Weights of a small GPT-style language model, trained from scratch on English Wikipedia.
Size: width 128, 6.32M parameters.
Architecture: rotary positions, biases on query, key and value, untied embeddings, normalized queries and keys, an embedding shortcut, LayerScale, capped logits.
Training: a variant of Muon for these matrices, 144M tokens, 4887 steps.
Each number is 50 + 10 x the weight over its row's rms, rounded and kept within 0 to 99. Layers, rows and columns count from 0. The size before them is the row's rms in percent of the matrix's.

# layer 8 MLP down (transposed), 384x128, rms 0.61, rows 46-71, columns 64-127
094:43 51 31 35 43 64 33 68 48 43 41 59 60 54 44 46 51 61 50 48 50 46 36 39 35 47 57 21 51 58 52 62 58 38 57 64 50 43 64 35 50 48 43 38 54 44 64 56 50 49 42 71 45 69 53 57 45 43 57 38 56 50 53 43
099:49 49 53 29 55 57 50 63 44 48 67 48 52 46 49 49 39 42 50 41 52 53 42 55 39 53 62 61 41 59 37 35 46 56 40 34 61 59 64 74 31 57 62 52 49 60 38 61 52 67 51 61 55 51 47 55 34 29 53 48 57 55 48 53
110:61 48 53 30 56 68 57 52 54 43 50 39 72 64 43 60 49 50 55 42 58 45 62 42 59 30 64 44 44 54 22 25 64 46 52 51 43 42 39 47 31 42 54 57 46 44 32 64 47 57 54 46 54 52 51 52 55 45 65 51 50 35 36 34
101:58 44 52 45 51 46 63 45 64 55 44 51 34 43 50 44 73 38 48 56 51 55 48 66 43 32 42 59 53 65 48 63 72 63 57 47 44 58 73 40 58 53 53 60 60 52 40 48 57 68 53 65 41 38 41 48 55 65 32 54 40 46 32 48
103:44 55 50 51 39 43 44 47 59 61 41 40 53 58 38 52 70 44 44 55 60 62 46 54 59 45 47 52 48 52 58 48 59 44 46 39 48 38 45 55 65 57 52 64 71 63 62 46 48 51 67 62 46 45 50 52 53 62 47 40 32 41 43 45
097:42 57 50 45 48 53 56 67 23 63 46 52 45 53 77 43 45 43 48 47 58 71 41 58 46 61 43 53 39 33 39 52 40 67 66 47 70 42 56 58 37 48 47 38 48 45 54 51 54 41 54 59 44 39 49 49 48 45 43 43 19 50 48 47
101:61 54 44 55 62 46 49 50 53 51 52 54 52 58 31 55 51 42 41 45 45 28 62 60 64 51 46 62 56 37 48 52 58 53 55 46 53 25 43 44 59 69 53 52 60 39 52 45 65 51 55 52 39 41 61 44 59 58 49 63 43 44 37 56
106:61 44 56 72 56 49 46 52 37 41 52 40 35 54 51 57 58 45 61 58 48 57 43 49 35 54 53 46 42 32 66 49 51 40 58 44 69 45 45 58 29 43 34 32 34 48 47 33 68 54 36 50 43 50 58 44 55 46 63 42 59 35 54 67
092:37 46 50 41 54 50 45 63 45 72 58 41 52 62 65 70 61 47 45 69 47 45 64 41 48 35 45 60 42 33 43 54 40 63 47 39 36 59 48 48 53 58 46 63 42 62 34 56 40 47 55 58 54 48 58 66 32 45 39 59 55 30 44 50
095:56 46 55 66 56 44 36 31 48 29 44 53 62 42 60 32 40 41 48 69 40 59 56 52 46 36 40 60 47 46 49 50 53 50 26 50 62 54 62 47 55 49 57 52 39 50 39 58 55 58 43 43 71 46 51 57 60 42 46 61 34 62 56 49
101:48 56 42 46 44 45 65 53 58 46 40 23 34 51 48 36 26 52 43 59 44 64 63 50 45 58 52 42 48 68 57 39 51 54 39 52 50 51 53 47 53 36 40 50 58 32 50 33 65 42 56 42 47 38 47 42 75 57 43 54 37 44 55 30
108:70 54 70 49 58 72 78 43 49 60 53 49 33 47 68 49 67 41 32 51 52 44 55 51 42 45 49 58 48 35 57 37 52 48 49 63 40 45 56 55 53 58 47 44 47 48 76 38 54 54 46 45 48 33 50 54 53 36 53 61 48 68 50 43
089:44 53 57 54 60 67 55 53 63 39 57 57 45 71 56 54 55 49 28 48 59 61 26 66 62 63 58 48 44 42 52 40 56 54 64 55 30 39 51 52 45 47 36 36 49 43 53 41 40 51 56 50 51 27 60 40 58 45 48 62 46 50 46 34
094:56 42 51 69 47 38 27 55 65 34 41 44 41 25 58 49 58 46 52 37 55 44 46 52 49 60 46 54 49 59 41 41 53 45 71 67 42 36 40 45 61 62 64 43 56 64 46 63 50 50 47 62 46 64 32 58 54 48 51 56 41 65 53 48
114:48 46 44 26 51 61 44 66 53 58 52 68 62 63 46 51 70 58 50 47 43 44 62 34 56 56 60 62 55 58 64 60 53 30 42 43 56 58 43 40 54 64 58 35 51 61 48 54 43 44 48 52 56 44 59 47 54 45 43 40 61 29 46 55
108:59 61 45 45 47 66 60 62 57 44 43 45 33 39 44 62 44 47 72 49 45 58 57 69 40 53 61 54 53 50 64 56 61 52 32 35 38 52 52 39 36 64 47 46 45 47 53 43 55 46 56 43 62 82 59 56 45 48 63 42 52 47 27 59
098:37 60 53 63 55 62 44 33 63 61 60 27 39 39 45 54 53 36 34 43 64 35 61 56 43 54 49 45 49 56 49 43 65 47 44 62 65 49 34 40 41 64 61 34 49 65 43 47 32 49 47 62 65 57 43 50 44 45 54 66 49 81 48 36
104:49 61 64 60 71 60 63 48 49 40 47 15 43 35 49 42 30 46 57 47 56 42 61 61 49 50 60 39 62 52 48 38 53 36 39 45 53 36 34 46 39 51 42 58 51 47 53 58 52 53 52 53 57 62 53 50 42 60 32 69 60 68 58 56
101:47 34 39 65 47 41 42 63 65 61 60 48 52 56 59 60 64 44 54 64 49 68 39 75 46 50 44 45 51 57 41 57 41 70 42 56 36 46 53 49 41 63 48 58 44 60 52 38 52 46 50 68 43 49 33 39 56 43 44 40 63 22 52 51
110:68 55 49 42 53 49 51 46 60 49 60 37 63 70 50 41 64 52 54 33 55 47 58 49 48 51 51 37 59 41 85 41 51 52 42 54 47 47 49 42 63 37 64 52 52 50 41 43 49 57 44 58 42 41 47 60 55 52 56 43 36 40 56 54
099:60 39 31 42 48 65 24 54 55 45 47 41 66 47 53 63 38 56 52 53 44 44 61 52 56 47 58 17 52 51 54 50 60 64 41 72 49 35 51 45 17 55 50 46 47 46 56 38 52 47 51 55 52 49 63 54 49 48 50 41 46 62 44 52
092:65 51 50 41 50 56 72 49 33 58 55 68 45 56 38 61 52 43 37 40 45 41 56 57 49 47 50 68 50 56 52 46 55 46 43 60 54 43 53 30 41 56 49 55 56 48 46 52 54 45 42 34 45 48 37 30 44 46 44 49 44 21 47 57
095:37 46 49 44 40 38 65 53 43 52 52 32 58 43 64 60 60 46 58 50 54 52 58 53 31 33 39 45 46 58 60 57 53 47 49 55 52 44 44 52 53 48 39 34 37 47 51 45 53 43 58 49 58 50 66 58 34 50 47 47 65 62 70 42
098:47 43 39 29 39 47 48 45 53 42 59 55 55 54 41 48 67 60 43 50 40 48 59 50 67 37 50 64 45 39 46 50 54 36 25 50 53 49 52 38 50 55 42 49 41 59 60 54 58 26 59 44 48 60 55 37 42 50 68 49 46 33 43 52
111:59 40 50 55 60 35 80 56 40 46 41 42 45 54 65 49 58 35 46 40 59 61 51 27 53 55 45 39 43 49 39 38 54 41 55 59 63 41 23 47 40 68 35 46 61 55 61 67 44 42 51 69 45 52 56 54 40 63 51 48 42 56 54 56
099:54 58 42 73 53 25 27 65 51 53 55 56 46 42 58 50 53 67 56 63 60 42 43 37 55 35 56 48 41 83 70 49 63 52 32 52 61 53 28 54 51 51 58 46 50 50 48 44 51 47 53 53 53 51 24 51 43 47 54 55 54 21 46 59
# layer 8 MLP up, 384x128, rms 0.34, rows 47-71, columns 64-127
087:35 51 37 33 40 64 36 69 63 56 46 63 40 68 48 65 38 49 59 58 41 17 67 69 43 49 46 69 42 47 50 46 43 66 54 39 49 64 38 60 44 49 58 59 52 44 40 56 57 43 44 52 61 48 57 44 42 44 41 54 56 42 35 42
111:56 44 72 24 38 47 65 45 50 58 56 46 55 47 61 58 54 44 50 56 51 53 42 59 58 41 46 48 45 56 26 53 54 52 35 55 50 46 41 36 57 52 51 57 27 52 59 79 37 41 51 37 53 52 39 62 33 52 53 64 52 47 42 59
094:40 57 47 47 69 59 53 64 48 52 61 58 46 63 59 50 40 50 51 54 33 34 58 60 30 52 35 40 50 73 31 42 36 53 52 34 57 46 44 57 64 37 43 58 34 46 54 70 37 41 64 55 54 46 40 56 43 62 36 53 59 57 45 44
096:42 63 32 58 45 64 50 56 52 55 35 34 56 66 62 44 42 70 55 56 52 38 78 64 50 44 59 41 40 54 45 68 46 66 51 55 56 47 45 46 61 56 42 64 49 52 47 57 47 59 58 59 35 52 43 47 39 44 50 39 54 69 57 80
089:49 51 49 52 31 43 56 66 26 37 38 51 65 59 53 61 40 51 42 52 50 59 57 60 48 47 48 54 29 44 47 46 57 60 42 54 53 58 48 38 54 47 47 73 53 37 44 44 52 55 55 39 39 43 69 44 54 55 46 54 58 58 59 58
107:35 49 43 65 51 64 39 46 35 58 52 56 58 36 60 36 29 73 44 51 73 49 76 52 57 40 46 58 67 54 42 56 44 61 72 46 58 59 46 47 57 60 40 53 56 57 68 60 59 42 42 56 50 49 52 42 35 44 54 48 35 64 55 35
100:63 44 51 55 61 54 47 62 54 47 57 33 57 52 31 68 34 69 60 48 57 50 43 65 54 40 47 49 35 50 43 40 25 45 49 35 66 53 58 52 42 34 39 53 65 33 23 59 55 57 54 34 50 52 65 46 52 65 47 44 53 48 53 80
086:53 34 59 48 49 63 54 39 57 48 51 47 60 42 42 49 31 51 37 30 40 58 26 64 44 41 42 60 41 50 51 54 54 55 41 63 43 52 50 45 47 38 50 47 36 49 55 50 61 60 57 50 53 43 52 44 53 58 60 52 59 38 64 66
102:57 52 72 62 37 54 38 31 37 53 51 42 48 50 53 32 53 38 49 40 52 50 57 44 56 48 54 53 48 57 46 53 59 35 50 46 51 60 57 44 53 54 53 54 74 46 42 68 49 60 55 35 57 39 62 56 47 50 43 64 54 68 40 45
107:59 46 45 31 54 44 69 43 56 68 46 58 47 73 50 48 52 26 48 66 48 46 41 73 39 63 55 42 56 41 54 61 43 54 64 66 53 50 57 64 51 65 48 53 46 66 47 62 40 62 69 46 41 51 65 42 54 65 45 43 48 49 52 42
111:38 44 57 46 33 59 55 57 48 58 27 57 50 55 67 72 46 61 40 39 46 45 35 45 60 39 52 56 60 51 70 57 47 38 42 39 43 62 45 64 37 59 54 29 60 34 35 68 45 43 51 46 42 53 39 51 48 50 49 45 45 46 41 54
086:62 53 20 57 44 51 56 68 50 55 44 56 60 45 53 45 46 51 45 37 47 44 39 41 41 50 57 53 51 58 37 58 58 54 48 41 43 48 45 60 58 49 57 46 45 38 64 49 66 60 51 62 52 38 63 30 34 36 45 51 51 40 34 50
100:42 61 53 52 69 41 65 47 55 59 40 40 59 44 49 56 38 44 52 52 66 63 62 40 49 40 50 46 63 53 46 49 55 46 49 45 71 78 53 50 71 52 57 60 26 41 39 55 53 64 47 52 47 33 56 36 47 47 38 51 37 49 64 46
116:64 35 65 50 48 57 66 65 50 60 50 55 57 60 45 44 56 53 37 54 52 48 50 47 43 63 52 63 60 55 55 45 41 51 47 46 65 47 32 47 45 60 55 50 40 49 64 32 46 53 63 54 64 36 58 50 43 46 43 47 48 46 36 64
105:29 52 49 61 49 67 57 44 68 49 66 53 49 44 34 45 37 51 44 49 53 33 43 59 51 59 71 46 37 49 42 59 54 52 79 61 60 56 57 77 39 52 56 49 56 40 35 62 61 56 51 37 38 70 59 38 45 55 49 43 32 55 52 51
107:37 62 48 50 51 30 48 55 58 62 49 52 59 20 59 61 37 63 61 57 56 43 67 52 62 51 46 51 41 49 59 81 61 55 47 52 66 60 49 43 40 51 59 63 43 44 43 42 67 52 52 45 58 44 43 38 56 44 67 45 38 66 60 45
099:47 56 50 42 43 50 69 48 32 49 52 51 63 46 44 56 58 57 46 73 34 50 51 61 43 40 41 48 55 41 42 46 31 44 68 75 58 46 50 46 65 50 48 29 50 39 58 55 36 58 52 53 61 49 59 48 55 39 53 81 61 38 46 53
094:63 37 49 23 55 42 40 39 50 60 46 54 78 54 43 40 61 47 45 65 53 57 56 40 49 47 47 49 55 46 54 49 46 67 30 48 42 52 60 51 63 62 47 37 28 60 62 31 56 39 65 62 49 66 35 40 49 58 45 52 62 65 49 44
098:64 43 49 42 42 31 40 52 64 40 46 42 66 47 31 45 46 51 45 54 53 57 35 49 34 34 67 49 56 57 68 66 41 51 42 60 39 54 54 32 56 44 55 53 73 38 57 42 54 49 58 52 51 52 46 62 37 55 54 39 77 48 55 42
100:55 56 68 46 64 49 44 37 37 53 43 55 56 32 22 36 42 41 60 46 59 44 44 56 47 32 41 43 40 52 47 65 47 41 33 44 35 38 60 52 35 49 46 36 45 51 47 33 53 64 63 30 61 69 59 43 31 67 51 59 55 64 57 51
087:63 44 47 44 45 48 50 61 41 69 32 45 60 64 38 46 56 17 52 60 48 48 45 50 47 58 66 54 47 38 44 38 35 38 37 47 59 60 41 72 38 33 41 45 30 52 46 50 41 49 58 37 57 55 54 42 47 62 54 60 56 48 45 58
086:51 46 32 51 57 50 50 56 38 56 42 62 58 41 40 51 64 45 54 54 62 48 55 27 56 57 59 49 43 42 52 79 57 48 64 42 60 52 50 45 55 42 51 48 53 49 61 42 60 57 37 43 55 67 59 62 52 40 54 48 64 47 59 77
093:49 50 76 53 46 52 51 53 61 49 42 46 67 59 53 65 46 57 38 59 48 33 52 69 57 46 55 32 61 53 33 41 39 48 50 54 54 45 59 45 58 49 37 50 49 29 54 40 67 53 62 58 47 49 60 45 40 62 59 44 59 52 54 67
111:37 36 55 32 36 42 55 47 55 64 59 43 43 30 52 27 44 68 61 46 60 42 55 31 35 35 39 78 37 43 55 43 55 50 48 64 57 58 39 54 56 52 49 66 56 44 44 56 50 51 34 47 61 53 52 64 40 52 68 55 42 54 28 51
095:59 49 72 43 58 52 35 45 60 52 55 54 51 75 52 63 59 41 54 55 73 39 27 50 55 38 58 49 41 49 50 46 39 48 52 53 46 58 44 36 39 48 34 50 67 54 60 46 58 22 53 46 54 51 61 51 48 56 50 53 53 46 46 43